config.toml
n_layer = 16
d_model = 96
n_kv_head = 6
norm_eps = 1e-05
init_std_qkv = 0.0763
final_lr_fraction = 0.0
steps = 5809
Each number is 128 + 32 x the weight over its row's rms, rounded and kept within 0 to 255. Layers, rows and columns count from 0. The size above them is the row's rms in percent of the matrix's.

# layer 12 MLP up, 256x96, rms 0.111, rows 99-144, columns 48-95
size [ 96 105  96 107  99 104 101  94  99  93 100  97  98  99 104  94 107  96  99  95 101  99 106 100  90  97 105  99 106 103 106  98  91  98  98  91  98  99 104  99  94 109 106  95  96 100]
[[104  68 118 139 108 143 124 195 189 110 123 153 117 150 177 101  86 127 122 114 118 131 159 139  59 130 126 145 106  83 130 159 104 156 155 131 163 147 210 136 164  95  92 159 101  96 104 150]
 [198 186  91 100 119 129 147 134 144 134  94 182  71 171 150  78  68 139  82 125 116 104 111 112 134 135 100 113 129 147 158  67 158  96 121 120 157 142 169 119 128 127 102 108 150 163 127 174]
 [115  40 107 134 130 129 131 128 114 145 146 121 138 150 136 226 130  41 131 126 152 168 100 112 157 114  68  92 134 127 148 159  97 113  77 140 142 139 152 140 139  41 130 127 125 129 178 170]
 [122  98 114 110 135 150 140 136  66 126 140 106 152 174 155 118 169 189 166  83 113 117  51  82  76 126 156 142 103 120 105  92 164 113 147 156  91 127 154  98  98 108  85 106  80 147 129 114]
 [154  77 124 109 152 130 112  95 112 217 144 144 105 131  94  95 117 189 142 148 178 147 116 144  94  85  86  91  96 105 110 167 125  76 189 136 133 153 183 145 100 139  74 193 142 111  83 149]
 [135 188 171 143 173 109 123 128 100 136 127 129 144 115 174 202 152 146 135 130 152 104 184 167 216 192 130 155 130 141  95  81  97 128 167 143 175 119 118 131 130 131 126 169 141 131 225 102]
 [137 164 176  92 180 129 144 163  96 137 121  55 149 116 115 130 108 177 132 136 149 188 146 126  67  67 153 188 103 157 125 159 114 149 118 149 142 143 129 105 133  77 107 162 175 134 116 107]
 [125  63 174 108 158 136 111 171 163 101 122  98 199 156 108 123  91 176 108 166 146  93 138 168 105 131 131 157 129 134  98 119 121  60 147 205 107 108  86 107 110 154 147  99 140 110 120 140]
 [166 116 153  64  86 151 133 112 154 118 169 153 189 155 145 126 140  55 154 128 123 129 135 158 106 178 160 135 155  98  81 132 122 142 131  88  87 167 159  58 130 145 147 138 124 151 132 141]
 [148 116 155  58  87  96 134  13  99  79 106 123 183 135 168 133 115 177 105  95  79 115 101  81 144 160 156 126 151 108 212 135  84 163  98 143 141 115 118  99 159 150 116 138 115 145 110  69]
 [163 163 208  66 108 130 219 103 169 148 112 114 168  88 138 122 124 110 166 141 136  95 117  90 106 158  58 107 157 113 144  81 154 104 106 127 166 147 153 120 156  96 146 177  76 125  92  92]
 [ 99 125  76  72 109 111 178 113  68 115 152 143  77 152 160 128 142 135 121  93 193 133 131 117  88 130 129  90 131  86 129 112  98 119  93 167 171  82 174 134 146 121 117 168  63  63 176 109]
 [ 84 145 149 139 156 142 117 174 173 148 100 159 132 193 113 155 118 110 109 170 130 100 128 138 153 124 157  97  77  97 139 152 158 123 111 117 163 118 150 104 145 166 130 127 210 117 179 131]
 [ 99  92  89 115 166 201 142  95  91 156 132 138  67 136  88 175 154 114 120 142  93 123  73  92 116 174  71 104 131 143  93 121 174 125  65 136  72 152 146 148  73 100 161  82  75 162  91 111]
 [120 137 138 127  97 133 101 149 110 118 170 100 169 105  69 109  71 139  82 145  65 207 174 173 105  96 153 159 137 138 174 119  98 128 121 144 158 130 126  71 163 154  82 188 177 142 114 159]
 [112 106 100 134 135 128 112 113 115 162  95 166  97 122 138 135 140 103 170 123 136  63 100 129 126 139 111 128 177 105  71 163 137 102 155  99  81 109 127 155 155  91 141  92 144  73 152 150]
 [121  74 129  94 181 112 126 124  59 117 111 167  97 145 178 140 131 105 166 156 172 125 101 104  93 133 125 182 111 124 112  96 182  70 145 162 136 111 122 139 113 180 173 111 180 111 106 160]
 [ 65 155 133 134 120  96 102 101 169 136 106 128 138 156 106 151  86 167 161 120 120 130 105 160 160 167  72 175  61 161 152 175  89 206 181 162 120  69 123 119 182 168  96 128 152 170 116  81]
 [140 164  59 168 141 141 114 160 212  95 114 112 137 155 118 163 129 173 122 148 155 135 128 177 100 139 118 111 153  92 160 174 142 112 116 164 127 128 141 107 137 149 138 170 146 161 137 174]
 [119 104  88 164 103 124 127  73  71 166 134 142 102 172  96 151  89 110 111 131 128 128 150  85  65  51 160 135 112 160  64  78 134 122  76 134 144 128 121 101 145  88 165 133 154  99 122 133]
 [125 106 166 145 141 174 136 167 156 101  65 154  92 127 136 102  75 116 120  80 162 132 174 180 156 146 161 103 174 158  78 148 107 127  80 139 122 121  78 124  70 159 157  75 146 121 123  92]
 [ 72  31 149  87 142  81 160 143 104 157 148 176 121 160 149 117 201 160 152 129 181 144  72 147  76 158 102 100 182 101 121 131  94 174 170 147 143 128 122 107 146 147 128 138 107 178 147 142]
 [127 154 156 166  98 154 132 149 113 155 119 124 112 117 140 146 162 156 161  93 157 126 140 118 120  93 189 129  83 150 121 168  99 147 121 113  56 134 133 141 137  57 162  92  81 103 193  61]
 [109 127 151  74 148 128  95 150 188  97 159 146 176 166  91 104 167 222 124  97 174  77 131 131  92 135  77 123 217 154 127 135 115 153 155 132 130 117 167 133  84 117 118 137 131 105 156 132]
 [123 128 160 104 104 120 133 128 137  97 155  94 126 106 110  73  86 110  87 115 175 161 135 146  58 103 151 106 109 150  99 158 148 109 184 122 127 125 150 114 201  98 193 150 124 121 144 206]
 [115 101 129  94  91 135 192 154 153 175  90 134 144 149 113 121 116  90 154 124 123 156 141 108 119 142 159 106 177 166 103 110 108 144  90 137 197 108 107 162 146 138 109 191 149 118 130 184]
 [176 151 149  75 132 134 106 149 191 136 133 171 123 157 140  83  91  89 142  66 121  79 151 136  99 168 103 106  95 113 167 103 141 165 153 136  91 137 106 128 141 101 183 102 120 101 157 152]
 [154 132 120 115 114 147  63 131 113 100 140 121  86 176 129 168 106 166 117 117 102 162  95 119  98 116 166 110 150 108 130 149 108 144 102 113 113 128 115 201 145 154 159 132 156 127 157 142]
 [124 110 189 144 142 118 119 106 179  88 147 145 105  94 135 148 110  75 161 179 112 147 118  96 164  91 115 133  60 158 136 103 131 104 168  65 112 122 151 123 172 140 129  98 113 138 170  91]
 [ 90 134 125 109 106 163 159 118 156 127 161 197 164  95 110 143  87  94  97 111 141 135 101 123 119 190 107 191 126 135 154 150 108 196  80 161 150 166 156 177 167 136  96 144 169 134 159 120]
 [125 124 137  70 124  91 210  81 134  46 107 105  76  84  98 128 147 125 164 121  81 133 108 157 104 208 146 113 104 109 136 106 143  90  85 111 121 168 119 178 167 112 108 114  86 127 111  81]
 [150 114  95 130  90 183 151 141 119 118 152 147  81  84 128 104 190 120 123 115 107 137 133 118 139 108  39 134 153 165 163 154 143 138 149 149 130 116 146 133 147 145 196  98 172 147 120 128]
 [141  94 118 163 158  84 111 129  85 154 168  79 111  85 116 107 146 142 167 116  93 119 136 181  85  75 121 115 156 103 179 128 161 166 102 125  54 144 143  77  80 141 162 140 168  95 147 122]
 [170 160  93 167 149 121 108 157 135 210 138  91 125  88 137 103 115  84 182  72 138  94 152 131 119 167 168 128  53  98 117 121 130 145 109  77 117 148 192 149 120  68 155 141 103 132 213 118]
 [ 99 138 160 119 113 166 108  96 137 154 163 129 145 134  75  82  88 185 107 121  74 143 191  57 140 174 121 166 162 150 106 138 176 130 124 102 127 121 151 119  89 120  88 162  93 153 137 177]
 [170 153 100  78 150  68  94 120 142  97 131 178 129 147 101 140 155 166 216 149  89  81  72 154 126 132 132 132 110 126 127 133 132 152 133 122  90 136 114 143  50 117 134 158 143  79  79 141]
 [129 119 140 125 106 141  89  99 120 112 109 129 104 152  81 101 138 137 159 104 142 227 158 134 106 113 167 168 113 128 135 106 106  86 110 137 142 111 138 125 150 154 196 132 140 134 104  78]
 [146 101 152  54 124 126 146  88 184 143 132 129 111 103 155 128 119 144 175 133 142 186  90  54  99 137 173  94 108 137 155  98 126  95 135 134 162  98 121 179 171 137 105 152 107 173 212 103]
 [128 147 202 124 167 174 133 185 181 177 167 126 138 111 191 143 128 131  87 112 125 101 124 111 147 164 109 174 101 114 145 119 108  97 138 132 150 106 118 113 163  35 148 145 122 108 123 118]
 [144 146 149 184 112 132 115 127 171 110 166  89  99 126 164 170 142 129 105 121  96  91 141 134 133 193 116 114 112  34  79 106  93 143 160 137 135 163 130  79 120 144 130 100 132 160 106 145]
 [ 62 132 142 127 142 149 138 121  70 149 133 174 101 103  78  68 109 131 138 117 158  62 149 137 122 140 176  99  88 146 175 156 142  88 148 133 171 167 140 193 119 116  89 117 121  77 116 116]
 [145 123 150 192 162 166 116 215 135 171 124  93 111 130  67 139 136 139 128 125 147 151 166 117 120  25 117 103 131 246  80 164 154 116 163 104 159 137 134 125 110 127 150 106 114 125 137 176]
 [170 101  94 127  98 144 135 115 112 113 107  72 145 134 115 168 106 130 170 177 142  77  49  76 117 139  70 123 113 117 173 163 134  88  95 114 105 125  89 185 113  75 129 135  88  94 139 163]
 [171 127 149 119 143 110 184 142  99 111 130 158 148 100  99  94 131 120 117 109 185 217 133 140 187 129  95 117 104 130 155  46 151 156  83 163 122 108  92 155 173 117  93 141 151 104  83  96]
 [102 116 164 122 118  69 148 135  86 112 125 111  64 158 108 117 109 191 166 167 175 138 155 125 202 110 171 125 160  95 134 160  85 126 120 195 139 146 117 109 153  98  80 126 122  53 148 137]
 [168  43 154 113  81 130 102 123 110 158 102 150 138 191 145 110 192 155 145 125 165 145 158 123  63 135  87 105 137 119 137 103  96 198 139  88 173 131  89 161  96 196 140 182  94 121 173 113]]
# layer 12 MLP down (transposed), 256x96, rms 0.107, rows 99-144, columns 48-95
size [ 94 104 100 110 102 101  99  96 103  93 102 102  98 102 103  95 106  98  98  92 103  98 102 102  92 100 106 102 106 103 100 101  91 100 100  91  99 100 102 104  97 107 106  96 102 101]
[[202 208 113 138  94 155 142 137  83 132  94  47 185 180  80 150 145 145  22 127 161 106 141  81 143 164 112 121 164 103  95 141 103 137 125 175 138 132  99 117 116 119 151 135 125 129 149 177]
 [116 154 100 132 183 217 138 143  36 131 106 149  79 118 151 121 190 161 111 165 130 105 104 124  87 114 112 110 172 143  94 203 155 169 146 131 110 106 121 150 160 158 132 172  83 138 142 104]
 [130 125 123 144  87  15 125 161 158 129 169 191 130 141 142 123  75 106 152 176 117 130  93 113 172 154 150 143 127  94 155 139 163 139 156 104 166 235 118 131  91 118 144 182 112  78  95  84]
 [107 148 123 183  91  62  88 102 166 110 153 136 100  99 124 178 143 213  96 123 154 117  91 142 174 153  95 188  81 214 133 106  95 124 139 149 130 113 133 125 134  86  82 120 127 149  86  92]
 [135  53 141  94 138 201  92 154 152 189 127 128 114 132 116 116 120 101 157 142 110 139 154  94  87 122 143 160 114  99 131 188 150 113 132 130 144  31  95 112 135 159  84 126 106  90 130 122]
 [114 165 134  72 154 130 138 107 110 168  97  89 148  85 102 112 123 132 117 107 137 157 130 167 170  65 126 123 100  85 167 139 140  91 136 103  97 165 116 162  93 149 123 155 168 146 126 170]
 [168 103 134 122  83  89  87 120 143  82 134 130  90  85  51 136 171 121 140 127 118 102 101 151  77 123 123 161 138 125 127 152 111 169 127 131 107 160  99  98  85  87 121 168 165 124 119 126]
 [179  69 111 140  78 124 164 161 111 152 132 165  75  91 147 115 161 146 140 167 129  94  64  93 152 105 169  47 169 118 130 108 112 136 158 134 137 134 129 144 194  53 149 138 144 130 135  99]
 [ 67 135 116 104 124  73 152  66 106 155 141 143 113 140 115 103 102 130 114 149 107 123 142 165 159 121 155 181 107 164 111 135 176 158 124 160 136 156 149 123 139 154  56  89 126 121 119 112]
 [ 90 142 123 155 162 220 140  96  99 135 153  47 139 173  96 117 108 105  96 172 153 135 154 163 102 136 177 135 124 129  78 174 181 126 121 148 137 186 133 117 210 107 101 122 108  91 136 132]
 [139 121 126  65  87  98 201  64  69  98  84 120 147 128 114 102 127 119  92 116 116  81 129 141 139 132 166  87  90 182 110 109 112 134 149  84 119  87 154 138 137 106 119 114 166 111 177 179]
 [159 149 192 127 116 186  62 161 146 137 139 120 118 106 125 165 161 107 119 111 107 143 112  75 145 132 149  88 108 118 140  63  85 121 154 131  92  87  67 167 165  85 111  94 167 133  93 132]
 [170 146 181 152  93  40 118 115 121  55 177 108 119 101 146  92 109 160 106 101 143  85 157 137 156 136 132 128 114 154 145 117 106  99 110 124 112 162 151 178 148 158 126 152 127 119 118 215]
 [115 142  81 115 177 191  95 162 136 117 140 127  53 102 147 157 128 109 139 170  82  86 116 107 168 130  86 172 154 159 158 105 131 107 117 154 118  66 108  99  94 118 171 139  58  72 147 174]
 [ 80 129  76 171 147 199 208 141 130 165  81 165 134 126 122 153  61 133 150 130 156 128 148 129 139  76 135 115  89 112  95 128 165 137  69 158  66 174  99 115 114  96 124  93 130 126 106 106]
 [ 87 106 108 168 135  96 138 147  91 101 136 120 122 102 144 136 106 110 192 106 137 133 134 115 134  47 187 199  52  81 107 106  87 122  96 104  99 132 137 122  76 116 143 151 175 201 119 125]
 [105 195 137 132 138 137  62 109 144 128 173  96 133 124 116 183 149 145  82 133  91 117 120 151 142 152 111 165 174 167  63  47 142 168 166 112 113 119  92 132 118  99 114 169 102 148  87 177]
 [169 142 104 158 140 105 111 129  99 118 134 137 138 168 115 113 170 154 127 165  99 118 153 136 146  70 176 128 163 139 148  79 101  96 158 128 142  66 118 121  68  90 180 123  40 114 118 150]
 [142 130 109 128  80  81 132 111  90 151 137 136 135 133 118 118 123 136  88 123 150 114 172 125 162 103 173 108 148 117 207 137 137 105 121 163  83 160 124 182 147 108  78 119  57  73 126 103]
 [138 147 159  99 132 152  39 187 148 132 113  98 171 143 141 122 170 114 118 175  77  91 155  72 123 112  98 118 178 118 145 145 129  94 190 109  89  82 126 146 149 139 138 103 147 131 191 184]
 [106 152 110 152 112  90 198 100 173 150 102 101 154 144 172 200 150  79 149 143 126 146 130 136 126 142  73 125 139 131  48 159  72 147 162 174  92 111  84 111 127 187 135  90  93 174 134 181]
 [185 162  77 119 142 124 177 149 150 132 124 109 140  90 105 150 141 146 109 120 147 110 188 161 112  93 133  82 125 164  92  65  94 109 133 133 146 155 114 104 136 163 101 149 134 237  74  90]
 [146 186  93 104 179 122 109 138 151 142  75 154  45 146  96  60 116 122  96 142 115 105 127 127  87 139 160 153 158 118 130  99 153 155 107 110  82 154 113 157 166 171 101 119 115 127 144 124]
 [137 139 160 176  71  78 133 130  85 111  62  90 153 101 119 168 151 115 114 150 177 152 140 110  55 131 129 159 115 224 136 134 131 106 122  85 155 135 116  84  67 150 132 112 162 138 132 142]
 [ 86 161 110 146 133  79 184 149 153 119 121 173 122 165  93 125  77 114 170 143 105 121 109  88 183 148 127 132 117 157 124 110 196  77 121 113  61  92 135 180  78  99 140 176 158 107 153  90]
 [127  96 110 138 108 255 111 106 102 136 143 110 174 125 125 108 195 149 144 151 152 133 165 126 129  91  69 153 139 127 123 107  84 124 132 153 157  30  56 131 110 103  88 159 147 160 118 137]
 [ 97 186  67 161 137 108 109 120 126 151 181 173  98 112  89 193 104 141 147 143 109 150 171 127 114 103 158 125 107 170  75 189 117 176 130 133 156  78 150  41 129 115  88 112 151 152 144 126]
 [143  99  94  59 133  67 158 162 103 119  88 130 136 169  86 133 133 130 161  94 136 149 145  76  80 114  63 111 134  92 109 154 131 168 160 102 111 233  80 159  94 145 101 143 111 134 111 116]
 [104 117 161 123  71 109 178 184 165 106 126 126 141 118 213 158 131 186 110 128  86  72 134 145 145 134 100 111 146 122 105 101 146 115 121  85 151 172 101 137 124 152 161 119 147 122 155 126]
 [ 94 113 144 152  92  88 101 155 169 155 108 177 155 116 142 165 129 146 218 149 138 141 152 150 133 150 140 175 119 172  23 140 118 180 171 122 101 147 101 113 152 111 129 177 145 156 122 140]
 [117 114 116 107  89 114 158 128 135 125 181  84 159 109 121 133  78  94 186 106 124  62 114 112 143 152  78 144 109 183  68 162 129 114 101 121 154  67 158 153 124 136 138 143 146  54  89  80]
 [162 160 202  38 113  56  90 101 174 105 222 145 134 144 123  57 138 143 139 131 122  70  99 167  99 157 153 100 145 107 179 141 117 126  89 129 176 100 125 151  81 117 126 129  96 156 107  94]
 [125  88 122 198 121  94 139 109 135 110 176 148 107 102 119  95 110 125 100 122 116 140 125  66 113 107 119 114 116 148  89 128  81  67 123 133  66  75 126 124 106 139 166  97  74 105 112  73]
 [ 59 140 132 107 191 105 138 120 141 137 172 115 106 136 140  96  79 110 131  87 103 110 122 151  74  96 172  59 189 108 126  84 107  46 164 140 137  32 165 149 141  82 139 140 152 139 149 110]
 [118 113 147  81 140  89  83 119 167  83 100 134  73 110 101 108 135 132 131  94 159  94 161 132 104 129 146 195  99  84 136 128  53 156 106  74 163 189 155 109  92 114 124 114 111 125 130  97]
 [147 135 111 157 147 222 127 131 120 135 148  51 153 111 146 155 151 138 112 130 105 172 152 123 193 122 156 113 129 159  86  81 167 152 112 189 108 134 142 166 157 130 159 153 137 172 105 177]
 [107 164 113 100 136 161 140 137 133 143 185 133 134 135 162  77  97  81 144 149 107 126 138 189 131 130 124 117 189 181 209 136  98 154 152 119 155 207 124 134 116  94 102 123 193  86  99  97]
 [131 136 151 137 149 207 132 165 142 138 148 112 133 100 129  75 150 181 116 133 151 137 110 160  98 114 167 121 108  86 124 198 102 159 146 151 170 206 125 169 115  89 135 194 107 141 102 213]
 [169 173 107 117  99  92 146 154 142 137 132 102  86 164 112 126 110 152 146 112 110 151 173 134 129 196 139 193 161 116 158 131 140 125 135  50  91 229 114 125  93 153 126 152 144 128 143 101]
 [197 128 138  98 105  64  79 168 166 144 141 196 124 134 158 131  96  90 213 115 100 139 133 138  65  95 106 126 129 149 114 127  86  88  72 142 131 172 186 145 107 134 110 178  95  88 120 103]
 [145  98  90 146 125 198 113 101 174 118 140 173 118 158 173 175 117  77  96 136 100 152  76  95 108 130  67 173 124 138 138  47 147 100  70 129  99  79 147 145 110 126 142 145 137 192 157  65]
 [215 138  53 142 190 152 134 186  99 180 135 130 126 100 187 112 149 168 135 141 149  87 115 146 128 105 142 158 127 132 178  89  89 116 154  79 156 134 136 133 101 131 102 100 104  87  94 154]
 [185 106 127 161 104 148 157 102 116 160 146 147 130 103 166 140 144 145 142  85 120 172 161 178 119 169 149 144 103 113 153  46 166 101 138 122 125 161 153 125 105 107 154 143 170 109 196 173]
 [118 142 128 136 137  90 163 136 122 127 106 107 135 185  73 146 142 166  89 164 137 162 125 153  99 125 151 197 150 183 129 133  87 192 130  93 135 119 155 117  32 160 145 118 144 161 107 113]
 [155 119 117 108 103 124 163 130 162 170  93 126 134 127 119 127 125 116 112  90 119 131 112 125 123 102 207 190 135 148  74 193 176 177  69 128 127  79 138 108 114 171 156 108 171 120 157 127]
 [178 189 105 105 122 101 131 145 115 118 163 151 116  80  99  89  91  88 133  92 113 113 162 123 149 134 112 164 132 169  67 154 147 136 127 161 109 138 134 177 108 147 124 160 114 146 102 108]]
# layer 12 MLP gate, 256x96, rms 0.113, rows 100-145, columns 48-95
size [102 103 107  98 105  98  97 103  96 105 107  98  96 102  97 106  93 102  94 105 102 108  97  97  98 114 104  97  99 103  96  99  90  98  98 100 104 100 111 120 105 100  97 101 101 101]
[[144 132 129 111  95 136 166 194 168  44 134 142 136  82 108 161 142 132  98 123  87 140 146 151  82 155 118 152 111 151 115  99  89 168  93 213 101 103 128 112 166 141 188 145 105  85 133 128]
 [141 156 164 108 134 120 117 139 157  86 129 189 148 179  91  98 179  57 168 153  86 130  98 104 132 143  74 163 132 157 138  95 120 173 101 117  90 129 141 100 145 118 127 165  64  74  66 115]
 [144 176  84 105 106 129 146 141 133 163 133 159 126 121 161 161  95  83 157  68 123 139 135 146 144  98 109 151  99 151 132 101 156 136 141 152  72  71 170  97 166 116  84 138 117 129 148 132]
 [ 93 137 138 127 102 114 122 136 161  86  85  90 148 162 136 121 132 171  43 130 128  61 199 141 118 152  83 155 104 129  96 102  66 156 144 153 128 146 142 151 133 117 141 148 133 128 198 131]
 [142 109 100 158 116 153 138 119 181  95 120 152  87 100 115 117 176 172 140 120 130  81  50 119 138 173 106 174 101 104 124 111 131  91 125 136 145  74 185 152 139  54 102 166 128  97 175  81]
 [168 136 160 134 130 135 117 130 231  88 176 143  96 120 125  61 129 125  93 156 134 172 122 175 137 128 165  94 161  91  72 176 102 115 136  96 175 110 102 185 162 100 157 138 100  94 153 150]
 [174 103 134 120 211 179 152 123 114 120  94 152 112 138 152 175  99 121 181 113 107 124 110 161 103 136  69 132 139 180  87 100 157  92 167  64 173  61 115 159 123 112 156 173  79 139 108 124]
 [115 147 129 144 142 177  53 106 141 117 113  71  88 137 170 168  99 111 123 185 148  90 133 133 186 113  84 180 134 156  98  62 137 107 147 102 105  97  80 142 103 113 170 120 168 130 113 108]
 [194 141 148  93  53 168 117 128 151 121  53 171 107 102  77 169 150 132  90 139 169 110 162 137 146 182 140 192 168 147 104 136 171 151  92 130 113 126 172 158 145 126 155 154 161 120  97 163]
 [ 77 136 184 152 148 121  64  95 133 128 117  85  85 159 100 151 184 158 176 127 106 113  54 157 171  91  86 140 155 149 126  93 145  78 128 123 104  73 102 135 141  89 142 151 105 154  88 152]
 [ 99 114  76  78 125 138 175 160 135  67 106 128 147 120 132 103 120 123 107 150  83 149  94 158 167  82 167  93 150 140 124 119 149 134 142 117 138  58  84 100 117 158 165  91 156 116 119 103]
 [116 135  66 141 141 193 145 180 143 158 146 127 161 146 103 161 111 106 123 212  92 108 125  78 134  75 106 136  94 183 124 160 146 155 172 176 182 149 162 176 104 115 161 139  85 139 186 139]
 [157  84 164 118 131  94  82 106 156 118 168 128 121 132 168  97 135 112 125 150 118 109  87 159 179 106 121 131 123 184 122 140  97 118 109 134 144 107 118 170 143 113 126 175  81  79 165 153]
 [121 177 108 102 138 218 141 162 124 105 143 126 164 135 170 114  54 158 149 215 144 146 183 145 111 123 100 133 159 124  86  92 125 169  90 148  64 112 107  89 106 147 119 147 166  67 185 130]
 [139 109 144 111 120 141  71 103  85  71  76  90 159 136 171 131 135 146 133 158 104 143  99 138 224 125 137 118 128  62 152  87 133 121 124 163  58 114 105 108 147 150  96 150  97 163 157 162]
 [ 65 154 151  95 103 164 140 121 120  73 185  71 161 117  99 120 189 140  20 161 101 118  91 164 139 128  78 154 157 136  96 119 139 144 121 126 101  94 159  85 144  97 171 154  96 115 124 151]
 [112 153 148 163 111 145  96  75  64  73 144 101 121  86  83 124 149 114 188 133 117 132 141 143  89  71 172 185 142 149  45  62 154 124 165 122 155 122 176 162 109 115 115  74 135 130 144 165]
 [166 134  89 114 139 155 122  85 140 107 130 108 156 157 151 126 159 167 133 155  57 177  92 173 153 126 141 109 107 102 111 147 102 166 129  98 121  86 142  94 119 173 159 117 171 162 107 127]
 [168 163 164 118 157 136  50 104 184 107 137 148 173 145 128 121 142 118 102 131 129 174 147 139  96 142 140 108 150 126 112 112 134 160 132 113 139 121 130  94 151 141  99 131 131 115 124 115]
 [ 80 155 166 171 118 146 108 115 193 114 152  86 150 162 102 165 143 124 149 157 137 106 141 157 136  82 132  96  84 163 126  94 100 179 153 161 107 134 100 170  73 162 151 169 110 123  93 134]
 [ 98 112 113 134 122 113 145 105 129 102 109 102 143  88 113 134 128 135 150 122 165  78  89 175 128 152 111 165 125 101 141 145  96  72  95 119 113 107 208 151  96  26 104 148 154 103 122 167]
 [114 158 188 104 155 135 110 102 208 141  97  96 191 115 107 104 193 134 105 117 119 124  72 126 150 138 146 160 109 147 149 115  87 116 153  97 133 109 143  87 175  87 135 162 123 122 131 156]
 [ 75 120 114 158 107 170 114  83 136  70 182 108 107 115 146 119  76 115 112 135 183  86 146  96 102 123  86  95 127 172 146  64 114 132 101 107 147 125 166 151 164  84 129 171 111 127 153  99]
 [135 174 172 102 138 124 105  97 136 118 103 154  84 100 130 182  78 141 159 160 150 168 137 128 159 160 143 150 169 139 149 170 168 130 130 157  44 122 140 115 144 113 119 162 190 104 118 134]
 [180 187  62 151 102  98 157 103 145 129 179 180 143 202 192 112 120 158 128 135 161 141 148 123 173 157 124 120 130 115  99 114 100  94 186 153  85  81 146 104 118 169 120 169 129 111 100 133]
 [145 196 139 127 185 184 142 152 134 111 184  88  92 147  87 147 122 169  89 170  78 177 102 104 148 157  81 125  71 159 140 166 122 103 132  90 152 112 156 147 145 137 171 105  98 115 158 185]
 [191 175 179  93 157 176  89 132 127 157 158  74  88 144 129 140  90 139 131 137 102 116  71 128  79  56 147 109 132  67  74 136 134  74 102 184 146 113 143 127 132 106 193 163 117 109 147 168]
 [141  72 186 133 168 183 114 102 133 119 134 148 100 124 127 161 119 183 121 158 122 193 127 124 136 181  75 135 150 183 102 135 139 125  89 110 139  87 113 171  88 108 120 111  57 157 161 101]
 [113 135 126  83 124 166  88 119 164  98  97 148  64  69 170 111 132 123 134 162 160 115 119 108 149 129 164 154 147 150 141 116 163 174 132 141 110  77 119  81 135 149  84 146 163 168 112 146]
 [ 92 127 117 136 119 189 116 130 113 178 139 120 129 130 142 145  86 168 111 120 138 139 123 105 115 105 133 150 175 201 106 124 115 136 126 168 100  83 162  80  92 110 145 146 125  76 122 159]
 [150  87 110 194 205 158 106  82 127 146  94  82 134 107 143 108  98  66 110  99 112 118 167 162 110  68 128 170 180 109 113 110 125 132  93 110 157 108 197 122 150 145 134  96 107  89 139 208]
 [131 155 102 110  87 125 123 157  90  80 148 135 140 148 174 166  54 144 119 122 182 105 108 136 137 171 152 192 118 130 132 129  83 168 133 166 135  88 106 140 182 136  87 141  69 143 145 156]
 [142 173 195  73 145 120 116 122 159 126 115 102 131 134 128 117 115 139 119 176 107  89 105 114  91 138 153 125 155 150 176 106 170 146  93 217 171  91 163 157 119 138  89 159 113 162 121 129]
 [ 89 119 118 139 136 162 150 133 165 162 110 137 136 103 136  98 175 113  76 181  63 155 171 156 113 156 175 125 110 110 123 104 114  98 136 162  97 140 123  89  91 115 164 128  94 161 160 133]
 [ 93 192 105 140  73 132 147 143  66 134 154 138 115 139  92 140 129 125  91 151  89  97 120  99 124 143  75 121 141 181 126 141 147 150 146 128  83 152 142 122  93  82 151 167 104 118 171 154]
 [127 184 115 119 116 239 133 177 147 134 126 159 108  72 103 124 138 124 149 147 133 134  97  73 145 111 176 159 106 100 119 158  95 102  78 154  39 112 149 117 124 127 184 141  96 142  95  98]
 [169 142 157 136 165 109 160  90 154  56 169  78 138  88 201  94 122 117 152 109  90 158 142 132 146 106 127 182 106 128 124  93 110 142 148 104  82  90 124 134 198 108 103 141  93 144  63 130]
 [108 174 181  94 121 156 190 126 160  77  98  97 131 151 150 129 133 187  91 163  92 104  86 101 128 145  81  80 151 123  62 162 134 132 164  80 130  81 186 140 121  72 158 162 155  85  82 134]
 [109 163 111 156 137 109 129 152 149  81  89 144 144 184 118 155 112  88  88 124 135 169 119 152 142  83 150 193 168 143 103 135 145 179 134 113 108 100 105  53 122  70 150 182  93  93 181 161]
 [152  60 121  98 134 132 110 104 179 121 142 150 143 107 172 172 123  67 143 154 124 185  77 115 113 124  46 152  81 107 143  55 145 105  91 168  68 112 159 148 112 128 145 149 117 134 156 125]
 [ 91 187 170  94 123 128  84  86 155 144 132  88 136 124 120 115 119 151 132  86  93 143 129  65 176 170 108  97  72 103 107 119 171 127 163  61 143  52 187  95 128 154  78 196  93  93  91 153]
 [158 136 208 154 115 114 103 170 185 119 216 102 164 133 125  99 123 143  85 111 149 160 206 162 130 137 117 148  93 102 121 166  59 138 147 133 133  65 106 130 148 164 123 154 100 110 146 144]
 [139 144 135  99 119 151 146 126 114 174 145 146 106  98  86 121 167  97 138 201 107 161 166 108 203 180  95 143 125 123  96 157  95 106 102 115 140 132 137 143  96 144 160 122 108  79 131 171]
 [124 104 146 144 112 186  65  85  67 146 198 170  63 114 124 160 115  91 113 135 137 143 120 105 163  96 100 150 115 122 124  79 138 141 123 142 126 125 102 152 168 101  78 174 113 117 102 136]
 [ 32 166 228 138  78 155 114 111  85  94 151 104  62 153 132 139 161  93 118 167 138 151 121 118  82 137 115 105 112 182 131 117  79 104 131  95 171 133 125 151 151 138 142 155 143  52 132 169]
 [108 143 150 141 123 145  60 109  99 147 152 147 186 136 119  93  78 155 111 133 136 156 152 154 122 148  98 156 127 107 113  52 115 160 170  98 117  94 132 112  69 128 121 145 112 108 100 189]]